config.toml
num_attention_heads = 3
norm = "rmsnorm"
parallel_block = false
max_grad_norm = 1.0
doc_mask = false
Each number is 128 + 32 x the weight over the matrix's rms, rounded and kept within 0 to 255. Layers, rows and columns count from 0.

# layer 6 MLP gate, 768x192, rms 0.185, rows 14-37, columns 96-191
[[151  93  65 111 129 132 172  77  85 144 144 228 155  92 143 147 132 162 145  77 122 120 171  82 140 103 161 120  98 160 172 113  97 129 104 177 145 131 106 108 133 140 141 136  99  83 158 125 122 125 108  98 128  99 136 101 163 161 159  94 159  90 115 167 126 124  87 138  84 122  77 147 140 145 174 108 138 119 142 147 151  88 142 119 102 153 120 164  99 211 151 110 195 132 162 123]
 [169 146 108 159 165 113  96 130 144 134 148 131 140 109 182  66 112 159 191 126 141  94  69 114 127  81  80  98 155 117 132 157  88  97 136 106 111 155  89 103 148 175 133 130 134 169 143 150 172 137  63 121 117 132 139 124 157 171  73 112 170 106 139 143 130 174 129  67 164  81 111 158 148 129 115 134 166 142  59 154 164 132 131 132 127 101 110 125 131 140 122 137 122 107 138 172]
 [201  97 187 148 136 141 157 128 133 136 114 114 122 196 197 106  93 125 138 136 134 164 103 149  89 120 173 176 163 126 140  97 160  69  99 109 125 178  98 146 119 138 121 120 182 146 103  73  93 144 152 149  78 146 163 101 100 104 148  82 139  65 164 164 183 135  20 116 132 143 139 160 169  93 101 160 144 142  94  88 123 140 103 109 130 118  89 135  80 157  83 166 106  73 132 107]
 [214 136 157 148 149 137 102 105  83 132 181 152 121 140 128 156 134 135 158 197 155 164 136 151 133  83 116  79 141 145 167  85 181 187 146 105 134 157 188 113 126  93 143 146 146 125 130  82 142 138 153 175 136 127  89 125 102 107 123  80 165 160 109 206 144 101 165 131 108  75 166 113  67 129  90 113  96 138 150 149 101  67 172 133 146  94  70 155 140 110 164  89 118 152 117 176]
 [108  98 183 156 144  80 143 163 132  93 108  70 150  99 112 122 126  87 108  83 160 146 147  61  98 204 127 143 178 121 173 141 131 100 135 124 197 133 141 176 110 103 183 106  83 103 135  94 124 175 149 133 141 168 108 169 125 174 144 102 131 121 150 114 124 126 157 144 138  66  92 159 145 161  93 160 177 170 129 154  93 216 116 151 130 132 149 109 119 130 179 131 134 123 154 138]
 [174  79  68 120 122  74  85  98 133  97  67  82 106 146 132 117 174 169 131 132 151 162 174 164 103 111 175 116 128 171  93 121 100  56 137 126 140 157   4  95 134 130 113  84 144 153 167 118  91 138 168 119 118 136  77 139 203  98 133  96 137  91 145 172  56 128 130  98  87 146  87 203  58 169 165 146 125 159 110  72 183  90 109  45 127 166 184  95 114 114 146 107  77  85 144 129]
 [150  88 109 116 152 108 107 151  54 126 140 112  91  89 102 107  94  78 152 185  99 145 138 160  78  99 120 131  74 105 134 154 133 140 163  99 164 101 117  94 137 123 125  82  70  94 159 136 131 119 108 107 159  95 166 119 121 128 164 133 160 114 134 118 135  77 151 123 108 101  74 137 160  75 110 143  58 180 138 142 153 135  81 147 145 137  96 126  55 169 152 123 102 165 154 144]
 [175 174 146 137 152 137  89 168 142 121 152  96  98 146 193 101 139 105 119 103  83 142 150  94 108 169  86  94 180 122 163  90  73 100 123 147 150 162 154 170 125 114 131 118 124 102 126 141 129 156 133 116 140 129 176 134 140 110  88 116 117 163 153 105 140  91 132 153 161 145  94 120 180 198 166  66 102 166  82 128 106 142  83 103 113  99 137 120 173 116 138 121 113 128 126  95]
 [142  32 146 112  98 134 146 146 133 145 122 153 138 147 108 162 115 226 119 117 107 137 132  84 127 110  92  66 191 160  89  75 107 157 146 138  75 167 117 122 189  82 140 118 135  24  50  85 174 107 142 145 184  58 126  91 139 106 120 227 206  97  86  71 143 126 150 107 116  98 164 158 181  80  13  67 123 131  86 135 159 114 148 145 135  74 100 135 105  93  85 100 158 101 138 114]
 [133 115  56  96  72 124 210 105 122  74 113  68 146  89 117 165 147  91 190  68 136 105 147 114 123  87 162 139 110 136 103 145  98  62 144 120 129 110 141 102  96 133 165 147  84  86  89 110  85 169 148  91 114 172 124 100 147 153 196 161 175 166 136 114 105 143 112 136 122 129  82 206 166  94 131  64  78 182  99 140 105 122 150  97 154 146 111 124 114 182  58  73 123 187 133  80]
 [140 184 101 137 142 142 171 146 101 137  90 120 145 103 166 145  92 178 113  83 126 150 168 112 205  91 134 104 154 128  89 122  97  92 192 109  97 161 128 121 103 130 170 136 176 123 166 131 165 128 182 134 149 123 171 158 179 119 119 162 136 111 148 117 124 147  97 119 130 130 128 157 156 124  82 120 122 115 137 130  54 201 108 153  72 128  79 129 126 118 146  96 100 165 171  79]
 [ 44 124 109 134 153 142 186 156 131 127 134 117 121 156 173 103 175 122 179 132 138 146 182 133 121 125 196 103 139  86 132  59  83 131 143 169  64 104 123 193  71  97 129 133 106  89 100 136  79 136 139  97 130 114 218 144 160  67 102 158 125  73  65 101 107 166 125 140  84 115 109 152  89 155 112 130 156  92 139 133 121 108 117 165 139 168 139 135 149  92 145 122 129 107  97 148]
 [137 134 128 108  96 180 160 129 120 103 101 167 107  90  80 158 133 172  96 131 127 136 113 136  76  85 162 105 170 180 109 110 129 138 100 101 160 120 100 130 180 115 149  72 115  84 142 118 180 170 153 153  75 118 205 120 168 137 148 125 111 183 129 100 169 194 207 121 130 205  99 174 150  96 131 105 128 134 140 138 128 211 100 165 184 166  64  96 108  45  96 127 139 148 115 100]
 [ 84 106 142 107  95 138 172 135  89 105 134 120 159 110 132 142 155 154 171 131  93 185 154 194 143 101 103 128 144 104 129 148 111 113  93 130 168 124 180 114 134 135 173 115  89  87 112 125 183 138 127 124 175  84 169 142 139 101 170 123 147  72 125 148 123 122 136 148 141 154 122 126 143 121 144 104  91 127 145 145 125 157 133 147 131 139 186 164 157 114 166 166 104 118 131 129]
 [148 147 106 151 107  99 145 134  91 152  68 103 177  88 151 188 112 146 153 135 141 192 151 131 132 151  55 149 146 148 110  90 169 131 118 118  94 172  82 167 177 140  90 146 209 242 113  80  83 112 149  85 155 120 131 184 131  79 124 146 134  96 123 133 163 103 210 175 147 149 123 159 134 142 130 114  51 122 128  90 111 173 114 124 128 122 101 114 139 146  59 152 136 131 153  47]
 [ 88 173  58 107 166 156 111 184 100 141 176  89 126 112  99 168 148 149 169 136 179 166 164 122 139 138  85 101 136  81  34 136 124  82  94 112 138  90 101  76 210 126  68 173  98 172  98 117 156  87 141 191 128  61 149 109 123 139 131 146 176 135  91 193 143 160 133 121 102  59 170 160 136 158 107  85 137 105  82 150  99 162 197 124 141 144 162 104 121 107 132 135 120  36 177 157]
 [191 173 121  88 131 141 177 153 100 152  61 101 111 178 118  80 223 217 133  73  87 133 127 112  98 144 134 143 181 148 168  89  40 131  90 164  45 152 138  85  82  63 140  67 156 139 129 127  87 138 137 116  80 134 132 157 173 111 145  67 126 163 155  93 137 128 122 150 167 156 132 150  91 158 162  58 102 176 141 211 203 104 151  66 159 177 147 173 146 108 112 121 154 159 157  99]
 [160 149 173 188 108 157  79 107 138 123 106 147 166 123 104 112 151 149 141 123  93 124 179  68 110 120  57  84 116 166 173 155  87  65 121 134 101 104 166  93 120 154 156 135  85 114 141 133  97 131 108  61  84 115  93 180 179 137  89 141 163  87  83  64 150  87 129 140 157 167  86 144 161 144 110  92 145 170 175 133  89 118 135 163 138 156 100 103 143 145 156 136 137 154 157  98]
 [168 108  95 206 173 167 142 185  75 167 165  96 140  78 162 113 128 136  72  96 176 172 159 118 163 103 128 120 188  71 109 166  59  63 152 166  87 158 123 155 157 155 117 159 128 119 137 117  88 164  94 124  90 120  79 199  40  68 127 129 130 194 152 113 176 126 138 102 129 180 101 146 176 197 132 144 116  98 134 143 105 171  88 151 131  75 150 131 114 171 103 103 120 126 133  77]
 [143 121 107 164 133 120 148 130  83 134 183 133  54 171  88  99 106 116 134 166 159 164 110 151 165 153 142 111 100 189 199 123 123  71 135  93 113 112 132 106 153 119 132  86 110 149 192 150 140 103 145 128 112 146 149 105 145  54 142 116 148 148 104 149 123 184 128 107  95  83 131 135  49 115  98 120 171 126  74  63 129  51 134 164  64 223 171 179 133 128 164  81  61 143 124  90]
 [173  97 136 136 101  92  99 150 150 112 146 199 107 131 123 109 113 130 150 173 114 145 121 157 182 134 118 135  95 167 148 137 115 120 119 109  61 226 102 124 154 137 171 117 121 153 112 153 145  97  69 102 140 142  88 104 172 100  51 107 134 149  75 121  70  93  94 141  81 141 108 100 150 133  49 107  62 139 116 132 170 142 158 119 139 100 142 108 115 163 191  75 149  77 151 176]
 [132 108 163  73 145 133 125 108 137 124  84 146  75  60 106 142 149 174 129  96 104 101 129 106  97  69 172  99 119  89  84 153 109 137 137  78 128 118 146 110 171 145  25 107  86  34  88 112  78  88 158 115 146 132 119 121 122 143 133 168 174 108 138  74  82 112  91 139 123 151 117 164 103 157  73 178 172 163 155 114 132 129 157 159 102  83 128  87  79 133 134  91  98 140  96  99]
 [166 162  94 138 155 139  68 145  84 122 115 104 112 142 162 177 154 156 117 133 139 113 147 124 129 161 110 164 175 184  88  91 169 155 108 141 146 106  65 113 146  91 151  95  97 117  71 153  89 144 174 193 127  75 119 217 104 142  97 111 104 143 221 111 130 101 141  83 123  98 128  96  98 114 149  99 114 184  92 124 164 151 113  92  93 121 180 151 183 199 194  96  69 146  91  98]
 [120 137 130 137 107 150  76 152 125  98 177 141 109  94 126 110 121 147 123 156 111 126  60 107 102 114 113 125 113 117 114  89 101 135 135 149 104 101 153  98 127 136  75 159 108 147 116 127  90 147 143  91  99 103 137 185 155 104 100 143 127 171  99 102  91 144  81 113 171 144 103 116 156  97 114 159 127 188 107 131 161 158 150 117  96 145  91  87 159 146 144 172  99  84 171 115]]
# layer 6 MLP up, 768x192, rms 0.176, rows 14-37, columns 96-191
[[119  94 110 100 147 106 102 167 188 205 103 150 178 148  78 158 164 103 155 106 100 161 107 151  56 168 163 102 109  84 119 125 126 117 133  91  84 168 150 133  50 132 123 116  89 143  84  88 158  85 100  91 136 162 130 199 146 135  83 153 183 146 114 194 149 148 145 161 168 147 128 197  81  86  94 132 147 157 129 121 197 165 112  96 145 150 131  90 152 109 106 142 129 127 136 144]
 [152 103 158 130 114 120 115 104 123 101 109 186  94 152 101 118 105 162 103 133 146 151 123 120 155  76  96  59 143 154 171  94 155 155 112 112 134 136 100 140 148 117 168 159 124  40  55 122 114  95 140 123  84 122 121  68 143  80  75  37 153 142 162 115 120 110 134 131 132 118 107  60 103  91  96 167  94 120  98 180 104 164 128 104 196 123  96 128 156 124 194 161 110 142 161 105]
 [141  88 182  97 109  92 190 118 127 113  91 157  96 121  85 123 104 135 118 144 161 141  91  95  96 123 175  96 148 120 171  80 129 168  91  83 129 115  82 188 154  63 110  96 158  89 149 148 164 124 106 167  95  99  94  83 142 122 137 135 119 176 145 164 151 156 128 161  69  91 176 181 132 151  76 153 133 147 159  86 113 186 157 123  84 128 142 136 124 183 130 140  80 124 116 152]
 [134 149 151 188 133  64 135 134 163 124 237 120 128 154 146  81 128  87 127 177 128 127 138  75 122 136  94  98 147  94 153 106 126 144  70 154 138 193 137  59 150  51  96 136 115 124 133 117 145 149 126 136 133 143 121  92  62 141 125 136  76 126 139  82 130 156 123  80 164  51 170  59 194 186 142  88 108 158 187 108 154  95 114 178 134 127 145 181 141 155 178 143  68 120 133 106]
 [ 88  71 177 118 157 180 160 145 142 114 109 164 144  77 142 150 147 116 138 173 101 149 127 171 100 168 142 116 125 136 149 108 155 133  85 116 109 174  83 126 143 182 146  88 116 175 137 117  71 205 133 134 105 155 140 158 113  86  66 135  87 153 109 182 103 114 161  81 128 136 147 112 120 147  95 116 114 152 140 117  82 126 151 155  94 147 125 145  94 139  87  79  94 108 179 131]
 [166 131 130  78 104  98 112 130 180 161 114 105 182 149 130 225  80  53 172  90 112 138 147 119  91  89 161 104 207 116  46 112  81 125 153 145 178 103 112 185 153 109 111 133 127  52 159  93 168 197 110  33 138 121 144 129  79 192 144 147 138 143 200  95 112 178 133 122 164 135  82 155 132 129 174 191  79 103  65 121  85  85  86 101 106 108 158 118 136 166 122  95 173 161 105 141]
 [115 148 157 133  98 154 124 152 115 111 138 121 105 205 137 170 128 152 140 119 126 113  82  91 113 168  78 116 125 155 159 123 156 155 107 104 163 128 106 121 121 108 173 156  98 121  89 144 120 169 191 125 170 116 147 176 129 146 128 129 114 121  79 138 113  97 152 146 153 142  75 115 169 113 118 120  80 137 104 129 155  72 128 151 133 144 163 126 109 138 105  83  55 120 176 167]
 [168 122 117 123  90 100 172 159  85 177 134 108 119 133 114 156 115 154 144  97  80 126 128 113 148 150 139 137 152 140 139 159  77 119 146 105 136  55 126 127 138  98 126  98 142 141 107 138 143 134 130 108 120 178 124 182 128  89 179 148 114 139 116 110  85 174 128 135 171 131 118 124 141 103 154 131 179 114 132 111  69 123 140 103  94  74 140 207  59 176 125 138 132 166  93 131]
 [ 90 100 133 119  84 131  71 191 126 118  57 160 161 158 130 145  98 112 118 108  98 128 135 189 129 165 143 149 116 105 108 123 114  89 104 126 155 179 118 165 180 166 168 165  97 182 128 127 135 122 120 135 154 108 148 109 133 158  90  94 141 126 112 114 189 115 102 156 120  75  90 108  93 128 220 108 188 133 122 102 178 139 153 144 155 107 175 138 155 171 135 138  91 111 106 115]
 [104 176  48 218 186 103 184 191 138 116 131 186 145 149 110 136 167 108 106 161 125 116 137 147  86  85 142 165 109  81 126 121 126 111 132 159 146 148 118 129  42 146 120  97 172 106  55 120 103 106 116 136 173  99 139 115 179 103 145 143  91 118  90 148 102 120 170 109 113 168 154  97  59 119 154 199 104 144 135 137  59 145  86 158 141 130 147  98 163 133 164  70 118 121 123 177]
 [158  80 172  84  86 128 155 145 105 126 126  91 126  98  56 121 141 143 129 185  99  73 140 113 132 110 142 123  69 118 136 106 134 107  44 134 131 113 154 130  91 140 191 169  90 104 158 136 192  92 163 117 167 145 155 115  99 108 163 146 132  89 102  90 117 188 118 175 152 184  81  38 129 131  70 133 185  98 121 114 146 116 109 136 130 139 131 105  70 121 154 113 121 106 110 119]
 [130 135 137 110 118 122  84  81 166 116 205  63  81 100  86 141 175 164 152 132 166  95 140 125 145 124 131  62 120 154 155 128 152 120 183 119 158 103 118 164 107  99 159 199 101 145  84 118  49 110 163 142 149 140 106 136  86 100 143 100 141 118 143 114 108  79 122 104 129 149 158  84 192 163 129 179 137 118 163 113  74 139 119 127  96 140 112  98 131 138 143  94 164 127 123 106]
 [128 124 100 111 122 100 142 158 122 122 100 157 102 152 108 170 186 136 168 206 188 143  92  88 143 137 109 178  40  96 183 148 140 123 102 174 105  83 110 168 153  80 124 130 142 116 132  61 139 143 168 110  88  89 186 129 125 121  86 126  88 116  89  53 139 106 185 147 133 131 156 119 151  55 151 125 165 174  95  83 108 151 130 136 157 130  80 107 125 139 170 113 105 117 118  71]
 [105  86 140 142 142 160 122 116 162 123 114 149 132 117 193  78  84 140 130 119  89 113 116 122 116 161  95  99  92  94 165 171 162 163 174 137 138 116 154 163 178 140 176 123 184 116 138 170 130 177  86 152 175 203  44 138 126 117 134 108 132 102 168 147  72 176 142  97 134  80 132 147 139 122  93 157  92 147 110  97  91  73 170 126 124 151 167 144 131 130 103 107 118 126  94  82]
 [129 189 143 145 119 138 139 141  66 110 140 135 170 116 162 186  70 104 209 129 109 108 155 166 154 166  96 115  72 150 164 124 154 162 136 103 147 124 139 113 124 155 176  94 138 138 131 149 139 105  99 146 149 159 165 125 113  84 130 119 100 157  71  94 130 144 164 137 147 135 159 135 136 179 141 144  67 141 149 141 115  50 153  97 172  79 101 165 167 157 120 119  62 134  83 120]
 [149  99  73 119 128 126 170 141  80  99  88 135 164 180 138 117 107 111 155 143 130 108 166 130 145 140 106 135  86 175 102 110 138 117 129 120 112 110 159 177 118 127 109  83  61 117 125 164 174 130 119  91 163 136 167 130 193 168 108  98 105 133 169 102 132 239 123 129 114 147 149  99  96 123 144 180 112  96 154 190 153 221 134 133 113 100  96 162 138 140 114 152 140 122  94 122]
 [100 132 145 115 169 153 176 196 134 167 135 145 190  98  64 161  51  94 160 152  82  48 179  69  93 193 143  50 105 146 111  87 145  91 149 116  98 136 104 136 115 100  83 156 159 131 182 149  84  83 118 102 134 105  96 157 140 133 143 141  87 128 113 115 151  92 213  85 145 162 199 153 117 124 151 171 127  76 163  86 123 154 189 160 133 168 118 147 147 154 114 101  80 155  96 111]
 [120 184 158 135  91 193  81 224 158 128 112  95 107 192 118 114 164 121  91  97 123 103 135 124  97  80  82  99 160  92  58 172 139 133 145 170 209  93 119 188 151 141 138 157 100 117 129 167 143 145 126 135 159 182 137 172 115  93 148  94 148 102 118 114  82 148 122 168 105 109 128  96 180 138  82 166 152  88 189 154 136 106 154 120 130 110 109 154  82 156  61 126 171 168 135  99]
 [148 140 110 130 127 129 172 136 164 152  91 100 158 100 119  78  55  81 133 180 110 140 140 183 117 113 131 144 201 171 143 138  74 131 152 167 128  94 119 165 132  96 132 163 133 135 145  95 125 108 134  80  90 139 129 115 142 151 109  94 126 186 145  88 165 135 134 163 115 153  92 166 121 119 145 103 128 152 139 123 158  95 171 149 107 114  86 120 136 100  96 130 116 176  18 111]
 [139  79 123 135 131 192 111  96  71 134 179  89 104 123 123 130 198 108 122  97 151  81  51 171 120 223 163 117  77 112 132 102  93 136  95 109 136 173 156 117 127 163 192 133  90 114 146 139 114 133 161  99 166 167 118 144 123  67 115 113  70 153  64 151 180 214 148 110 142  88 114  72 109  52 158 139  67  67  61 131  74  63 147 136 113 100  94  66 148 148 158 147 237 159 163 140]
 [163 131 180 146 125 158 169 113 145  92  77  56 170 115  97 161 146 146  92  95 120 111 133 150 102  80 239 100 113 162 188 118 104 186 110 152 131 116 157 105 159 160 124 133 115 144 183 107 125 160 110  89 135 165 149  98 163 163 182 111 142 136  84 124 152 195 177  55 113 115 112 149 129 107 123 111 121 105 152 138 130 143 159 177  75 103 140 133 135 160 180 116 122  99 178  86]
 [149 191 203 171 118  65 119 145 174 140 143  63 141 124  66 192 158  85 146  97 118  83  89  56  94  93 120  91  95 112 106 125 149  41  74 159 136  83 169 144 102  79  92 104 148  61  48 143 103 104 122 105 157 129 179 154 151 133  92  73 129 162 122 148 185 100 168 103 131 115 108 155 103  95 119 126  63 121  91 152  92 117 140 147 140 118 239 102 129 130 139 118 133 140  69 151]
 [ 87 141 144 130  69 127  85 173  89 197 109 156 135 136 191 161 128 115  81 163 124 144 150  95  67 166 146 149 127 155 166 100 158 136 177 205 114 117  66 110 202 190 142  93 105 166  90  95 205 129 144 143 152 104 117 195  91 136  94 147 131 136 101 149 166 105 123 130 136 110 119 195 151 119 121 173 195 132 176 104 113 120 128 133 156 130 147  93 144 172  73 121 128  92 103 168]
 [190  93 144 101 178  64 163 159 116 126 111 133 130 169 107 104 141 146 174 112 100  82  66 118 130 145 184 128 115  89 168  95 155 186  98 111 122 107 114  96 134 131  72 128 147 165 148 112 118 145 167 140 112 149 131 169 112 170 151 124 209 146 148 119  93 118 128 118 127 134 128  96 138  99 129  83 110 120 112 112  81 142  97 153 101 138  96 164 111 179 111 122 155 128  40 144]]
# layer 6 MLP down (transposed), 768x192, rms 0.0426, rows 14-37, columns 96-191
[[ 65 117  93  87 170 147 125 158 138 124 102 137 138 126 105  83 116 214  67 131 104 163  97  61 128  79  88 162 110 168 120 129 121 106 174 125 122 117 130 146 167 108 120 145 143  81 140  80 141 121   0 143 217 133 107 104 171  59 146 156 147 112 107  99  97 146 135 176 131  46 111  78 119 138 142 121 181 109 120 150  63  41 143 112  88  78 119 163 130  93 119 143 157 117 169 107]
 [123 162 107  89  72 100 160 119  96 191 112 135 119  99 176 108 169  72 140 133  98 101 130 105  64 129 170 178 108 132 118 135 155 148 133 151 146 134  96 149 125 153 125 137 152 130 142 135 148 133 133 123 135 162 115 166 113 101 150 141 137 133 129 137  77 182 151 105  76  81 183 133 123 158 133 125  88  90 149  69 121  99 142 148 107 127 129 125 160 135 131 131 113 116 167 128]
 [138 130  89  97 138 158  61 134  89 142 156  62  90  77 142 114 155 127 101  95  98 149 156 136 132  87 138 178 121 145 112  97 128 111 123 118  79 207 115 133 182 114 138 145 147 132 102 177 176  98  64 118 180  95 153 121 160 125 129 146 115 177  80 118 107 174 130 112 139 144 140 105 104 181 171  55 113 162 125 165 171 150 133 178  89  58 152 130 132 148 147 140 143 117 141 140]
 [115  91 124 171  97 105 169 118 106 108 141 168  44 155  88 139 184 142 153 150 124 143  96 134 109  67 182 167  55  95  58 141 126 122 106 130 122 132 115  93  80 143 179 142 136  73 129  79  93  87  34 134 150 189 142 123 119 139 153 183 138 156 206 121 161 160  85 154  76 117  92 117 196 119 192 204 184 138  76 161 111 114 130 131  96 217 157 163 135 172 105 132  98 128  90 132]
 [107 128 144 129 104 197 136 136 133 133  99 172 130 148 109 147 139 137 120 121 134 115 139 131 155 121 145 121 133 147 104 112 105 142 152 129  85 101 141 164 156 120 162 122 142 111 157 143  98  89  96 125 180 154  81 128 142  87 109 161  90 112 121 102  39 123 135 170 210 141 153 158 160 128 135 110 175 182 123 120 108  84 148 154 165 161 126  78  80  99  90 148 136 212  73 144]
 [144  98  77 182 116 158 121 190 110 147 121 118 160 189 144 158 160  58 151 159  66 121 136 122  85 190 158 150 140 108 166 108 187 107 170 180  69 186 160 162  91  41  99  92 101  99 148  85 115 135 141  76  95 109  99 110 183 165 115 184  77 177  67 135 114 120  63 111 117 132  90 110 129 106 124 181 125 143 141 149 131 144  63 126 175 110 135 137 175 157  52  98 125  68 145 113]
 [137 106 101 152 180 169 107  95 122 169 177 140 101 130 151 145 149 101  83 163 177 142  89 136  90 152 127 143  81 155 143 185 154 130 149 107 124 105 203 144 115 117 150  89  96  66 108 133 100  74 141 123 135  86 166 162 153 146 180 126 167 155 147 149 110 100  87 171 128 171 123 115 110 132  72  80 105 110 139 124 161 150 128  99 102 129 148 135  98 131 148 128 123 129 179  94]
 [160 208 141  62 147 198 161  91  91 128 144 159 159 144 129 131 128 154  90 129  94 169 183  88 175 112  61 131 169 114 190 128 145 167 142 112  95 142 115 134 151 155 100  90  60 155 158 138 166  96 127 130 156 128 154  92  78 135  96 111 182 107 108 154 166  61 173 115 142 128 137  93 139 131 101 134 130 121 161 122 146 123  79 148 101 137 148 105 131 115  79 127 167 131 181 142]
 [170 100 162  82 180  95 179 165 103 180  97  98  91 183 215 139 163 101 102  71 173 189  58  90 162 138 186 151  80 104 107  87 132 119 124 228 110 163 124 115 241 116 153 146 136 123 176 172 197  84  97 201 128 127 101 187 140 157 140 119 119 190 126  71  87 109 160 144 110 157 167 119 122  90  88 121 168 131 123 177 126 167 113 120 129 122  53  48  98 163  87 172  86  76 161  51]
 [138  89 141 153 109 106 143  96 176 124 196  70 115  99 160 128 142  99 147  71 136 145 116 144 184 143 124 137 155 172 117 125 153 119  66 100 176  82 160 148 109 113 130 125 107  85 194 147 128 110  82 103  92 122 151 141 119 156 160 159 138  74  84 106 154 140  76 135 143 134  82 225 173 144 121  73  69 129 131  98 148 173 111 142 133 150  91 168 127 158  73 103 130 118 147  98]
 [186 118 138  79 140 110 144  98 126 151 101 156 105 137 105  79 177 213 165 173 140 124 150 181 160 130 169 149 145 151 128 181 108 144 130 158 168 150 103  94 121 154 106 107 102 127 126 104 131  75 116 159 122 120 107 115 161 120 133 131 116 118 124 172  28 140 190 131 149 169 121  85 140  89 117  96  96 111 183 137 116  89 120 148  71 120 107 114  68 113 115 108 126  56 122 162]
 [142 163 125 130  62  92  55 106 147 176 146 145 114 115 100 174 179 128 149 131  96 116  84  69 101 140  97 170 124  99 183  97  89 184 118  73 114 137 129  93 180 106 153 104 180 137  92  97 103 111 109 141 172 135  70 159  97 126 109 131 118 110 120  79  73 155 202 111 122 119 166 170 109 155 121  76 127 137 141 164 122  92 128 101  95 116 133 152 155 141 129  93 135 128 184 102]
 [190 130 188 147 159 126 178 146 114 129 166 154 122 105 133 115 203 146  90  86 108 116  62 150 168 135 131 156 151 188 136 186 128 152 150  64 147 112 100 165 161 120 179  91 118  93 132  83 188 158  51 165  92 126 147 150 130 181 132 117 172 113  97  82 148 140 137 163 166 142  75  95 128 149 154 101 143 123 124 108 109 173  64 132 133 144 119 110 107  59  78 149 114 123 178 134]
 [144 155  90 152 155 128  95 163 121 102  77 140 108 128 124 107 107 140  62  80 164 119 156 167  98 138 116 143 180 123  85 117 118 124 103 133 117 128 135 132 133 162 103 151 111 131 118 143  90 128 206 115  88 143 169 112 126 130 126 149 126 113 149 166 139  83 162 126 167 138 137 116 143 113 144 174 123  90 135 170 173  97 148 143  81 111 111  79 111 135 131 133 169 152  88 139]
 [117 127  84 160 124  70 168 163 140 114 133 111  94  85 112 128 190 120  91 123 150 145 116 155 109  84 148  89 179  92 126  90 149 170 129 156  81 134 167 136 211 135 149 151 150 133 118  70 105 141 101 109 120  78 138 127 152  88  96 149 183 146 162 115 184 112  56 145 138 180 153 183 139 113 148 101 122 101 172  81 209 116 136 137 119  97 165 120 120  92 181 113 132 105 152 206]
 [181 129  92 148 116 194 168 172 115 142 115 105 111 199 153 171 152 142 104  79 127 118 157 112 117 198  98 160 116  87  96 104 145 138 166 122  13  82 176  80 164 135 162 169  58  95 185 110 131 117 151 129 189 134 121 113 118 101 187 129 147 158 156 124 161 160 134 188  27 136 142 133 144 178 133 116 140 133 111 172  68 110 123 130  68 140 105  80 135  79 140 129 107  97 130 159]
 [128 172 123 130 142  70 123 103 103 128  99  98 115 140 185 122 159 148 157  76 142  50 149 149 149  80 135 131 180 188 102 117  62  77 111 134 163  19 147  99 128 154 106 142 147 200 112 131 132 177 172  96 185  95 113 156 168 117 144  83 155  94 141 169 153 135 116  64 157 134 140 146 139 176 211 143 106 114 163 154 116 114 141 140 141 176  77 146 124  43 106  62 128 135 170 125]
 [153 104  87 147 139 133 116  98 125 174 181 151 165 160 156 150 127 110  69 153 120 135 126 103 142 183 111 122 134 133 155 150  82 113 114 151  95  97 101 131 135 153 125 146 119 145 172 179 128 118 145 154 160 114  96 138 110 109 105 166 145  29 107 134  98 202 107 139 148 176 132 130 148 152 165 136 139 194 151 113 122 119 122 168 108  96 146  92  91 143 126 125 162 106 147  96]
 [146  85  96 119 117  57 133 133 136 157 147 149 140 143  99 135 104  94  77 150 165 158 101 190 168  90 139  93 106  74 139  93  91 118 119 173 104 150  92  99 177 135 135 141  92 190 186  99 137 100 165 170 122 112 105 148  68  70 133 143  85 108 140 144 160 119 200  49 162 121 114  91 137 171 123 163 109  91 128 130  79 104 136 116 175 155 141 150 145 129 102 142 152 139 113 104]
 [180  85 102 159 144 164 113 204  79 104 110 145 157 126 124 108 189 136  95 123 203 169  84 200 118  81 119 155 125  93  84  78 165 118 108  78  73 201  93 152 144 102 123  92 137 116 211 147 125  95 171 168  45 142 123 111 159  88 112  73 145  79 121  76 121 117  98 145 187 139  94 154  81 157 139 167 140 156 114 123 130 141 148 179 130 142 158 124 139 151 138 111 195 113 100 112]
 [ 96 142 117 192 168 164  93  86 176 142  78 131  99 119 148  80 113  96  77 115 167  56 113  35 132 133 116 110 160 162  94 215 140 157 152 168 204  85 116 122 154 124 130 155 103 132  55 164 146 141 110 106 158  91 140 186 129 120 133 159 141 103 135 118 183 126 103  77 185  72  62 135 148 101 169  90 157 141 114 159 123  77 156 124  86  95 186  77 106 121 100 128 143 149 106  84]
 [ 78 153 159 134 132 182  45 106 125 142 104  97  94 167  95 126 147  90 104 141 150 143 115 105 113 109 142 109  71 109 134 206 150 172 135 138 115 168 118 135 143 146 150 136 134 138 142 168 149 127  55 102 139 120  93 119 121 127 209 125 161  28  90 154  66  87 113 108  66  81 100 120 152 173  94  90 115  76 147 180 139 134  88 112 148 129  75 134 100 132 168 157 128  94 116 125]
 [157 125  50 131 141 106  98 140 170 102  69  86  85 105 113 176 131 167 159  95 137 135 110 168 112 115 135 130 108 125 154  89 162 186 173 118 164 180 178  71  95 113 125 116 141  97 119 156 113 153 123 149  94 113 145 112 139 206 158 109 170 170 199  53 148 114  85 182 128 157  80 113 143 111 151 149 161  76  93 123  47 189 121 163 157 102  13  72 121 167  96 143  95 156 136 144]
 [137 171  63 158 137 140 134 132 170 136 136 169 105 239 136  79 163 121 108 111 141 105 141 139 107 123 123 144 164  98 135 156 155 132 135 132 124  99 123 121  85 179 190 156 106  87 139 143 115 153 213 130 184 105 152  51 190 184 107 167  79 146 109 133 131 130 134  93 134 106  57  97 168 145 131 188 126 181 106 119  89 127 130 140 156 114 116 149  99 126  99  81 120 118 130  71]]